Part of a small language model's weights.
Size: 14 layers, width 224, 8.78M parameters.
Training: a variant of SOAP for these matrices, 353M tokens, 5387 steps.
Each number is 128 + 24 x the weight over its row's rms, rounded and kept within 0 to 255. Layers, rows and columns count from 0. Numbers have three digits each. The size before them is the row's rms in percent of the matrix's.

# layer 6 attention value, 64x224, rms 0.168, rows 0-24, columns 112-223
096:127125097143070111114131118148154164121142146182114130134099124113134146159142103138136085132086099150127122153121127131134164105125103119157140157125151140104147111153103098093128138086145132118082129122133144130156148134154077102130138159097146107125143138167120159130126087155104138122138083109126136119147108192091130122184114132147
101:128099142106110157166119163130146157131121101153080115099110104131112092147121111136110115091150144132151125146110132130162173144147120104154174153151163108122097120105165166113181134145121106126166087127131132149143140094154140085101120115132138123122147085101140132119152123131131110118148117160159106081126100138126119102137169133109
113:125129167127145139093102126098151142161128146149109133125118113098144142131101130132116102122092166132088106136135134067106109122129149090116129132141122106146132112140140111082098116146085085164108122095098176160120124148106112156138131152111182095113111115108130101082156128116121074125150159121129145085136129132081103156099119099138
097:124159119101205160193103140128147105133122129137115105146122111150122116159179119101166112149148115122136139087135140121086091125101136113116140153127133125150133132135124152103096123166128151126091101167104143088133123103138120129173132137143113116114117146138124132090099108138131170136118131133104132114110091093177075148101114070127
098:096133129117193108109150152123076114074131142153148155116138142153125140118121114133098146115144129146123144114156076098117155155166114128125118102166107119127108122120172106126122093155142128159125146128126140096147131137138097143116096132131150172076178132133152120151113140084151150090107134147120135108130153144110124110120108111123
105:128104095100154173127100122084148154105111124122124160147116106164090144149093152159107157101102142140108130103146130147088132105108163124114136135149156092145151136185126134114136109122139138131120169128143106123146119176105127137122144124134113169093115125088121116116157185133108120127122136120099172120126154099137102122105138115048
105:167123144122134107144112120128143098115112120138174174107113118134131107125074087136137152129144095105140104170117149113146145094105138155124084159175120145141169138086148119125148113137111102114126149144134137148122141128118108102096141142153130077125154116142144109128122145097151142135172152135119149117132166138132128148121116144131
100:120091142131146121133100104176127116154105135109145110122070116094115097144089078153133108177138130120121115086101113141159136129106087119102152122106099112137120147159120113164147142134152137102147147122102132103106162156134153136150136125118128126146120138158132084152078155143108176122167137170124132116156166123128065096132136148107
103:129106115160171127168090174116110113122143102130110159119134137113116108158155119152140120110140132082130113118075131141108128110111143131155141170158090137104106115135104099149122104109180134147136120095126124145116177168157165143134154122174134154105136183135111080091114132134079113098133140100135147089124135138137164136128111125135
103:081131125150103130149133120087116117111130101128108131149138136132131172151142123135148106148109154154153145075116099169123160138120095078137139137152138157128124153085107112118125125129107090101142145114153127123191157166151158073108131131177100119116123149141114145166111121119160140136141127141150099162131135091180145149137103156127
098:138122143113150077117167100114131168108153112119133099111138153090101099103098150171142145128141157106115143101130132127139110167115130131162133141119130136110155107117122106106164128119082150125088136120174144102117108124119094156130148145133159079090129116165131152115133142139146161127132117128112150157130164106115152161155142124123
097:119112094127138124147126137158164112150125191161132105140116178118111146130104092134131100140212114151086145097152147128073162156130142112131123153141142123147162077117134140127114133087112164105107129185108156094111133104112114127104134103106112114081119161133113098128116113119128136125116123115101167111141130117098113089127151106157
105:148137149113139100082135072130131106149147145141145190113138135161088142156092150167091108112153110123141179115136177143169126111091132125125146096135137151131071157163145149110139153109114136132129175121094113124107086173133143150122151149158144132088165169118102106115110104124115133091127138119148107119104106077109109124112099130122
103:135146112072124135146122102163148108155088126122112176140130187110102102161134112129113122102093106145110084132141109100144112097132162116125135101138156125109103137112138119124108129133132123107150117083152170090148089147120114122180137103102137193142113141153134128143110174121158154143148128091093135144151106127106159129158150137132
102:142109145142140141171148139137140086118151137138122176135108112135149114102152154151081096141127098158124147151134154127118166099162135164135165114142118145088111148144088093130122115094128100095168077108131123150129129132158129151127117102163103093160129122104064155104101085166142129095141135092138143121097086137116138120140154114089
098:163132094107120099127186136123106118138093152163151109093126108150111106088131120120128080132153091096126137151152143151126121122089133143125116114104142092142107126138150136139130154140141147146150141179129150148117134122141178108164127119133137127123124120147167092113107135097118105084100103144145143122151107119121120115095164123122
100:085123120096146091123123115152107159114156091071132119122137174090117147167111119114094127131150119122118092120102093161113152113151084117123152118122100120122142149146124105138118141140114126184144110114098097124139102086127096145099119148154090138139109095123116134164116103149114147128139115105116129163143126171167128134157119145155
098:161101121161130119122146140119097088173104152152133106118099093143128108134158167130111166137156128081130129115124159105116133113093148132121120173137133140086106142165069125163165123142136107123108060114148104180176155092167192137118171145127131138110134134082106118153105102168134129163127129114141178164106179084104151128131154132146
094:161129137145113134077147164117111135100169180123139135115103137113145064096172106101148133154130156165119119106176086147073142177115146140126113114109151160116130125193169178131134148081158121134105125101127122145140147120116150136105103112133120149092111183108126137126162139118128146092162114148111132129127135126142182140098143122104
107:131118128134165123121121144133100123124132145131114087108128138154222140154165175148112151095127118144142115142137092132101107148093106111120163170106141171148154140088130132173115119099175160157116101133171143113126100137123125134127081147152105120141105123113094168141118119158139123119131109092136119098140130124116150132111139126157
095:155151141097147100095119133161106096145144114141097120115128129148112133100123092140121153144126160138127126108186124126134136132130160090109122097133134159140130117116115132148174125098107161145158109100138132124163171151095185121120157129112132088139100109124117174127129109098094094118154128096119112133127153133100109086100119111081
100:100152141157138167133131132130147066140133100074143142147113134137095165101100148156129140138144127095122127123152141144132123127163105126093178138145121174114154119104104151115094077186148126090105139117151132127124111178127105126115099126122124149129119149085116087108138192104142156102147121088135146118172122099122108124154120138122
098:126138177104129117148120148136130123138147123095142114117176111127151149157093115135111106118092143133159150134173134133124133171126095135085120148132125133129120066146106124164163159156136113151112148150136140108113139112063123111166133083109149113140121157141129153140103139131131102153167133138128122133109083115107098107138144134145
096:140128125148122107092150135107126107108105140117145121120130168149112118159122077151112124096120147146130126123089157127151126147160113164118135144112147127107144143125073098093104128097101149136101107126129100117134117152105143133095127114157126133138104130135145168119118115119122102105098139127151094135113176109112205145123115119089
100:152185111145073126138146165116141107177135196147097153105098128101115141106113111108128126127125126172136141127158107113102145132088138102164077150107105086077151120124105140129135145146132124132142094124099105123134157127117115126114125126165191121103157085169123138114103105104112127161141142130089136122153144120137107142121100121145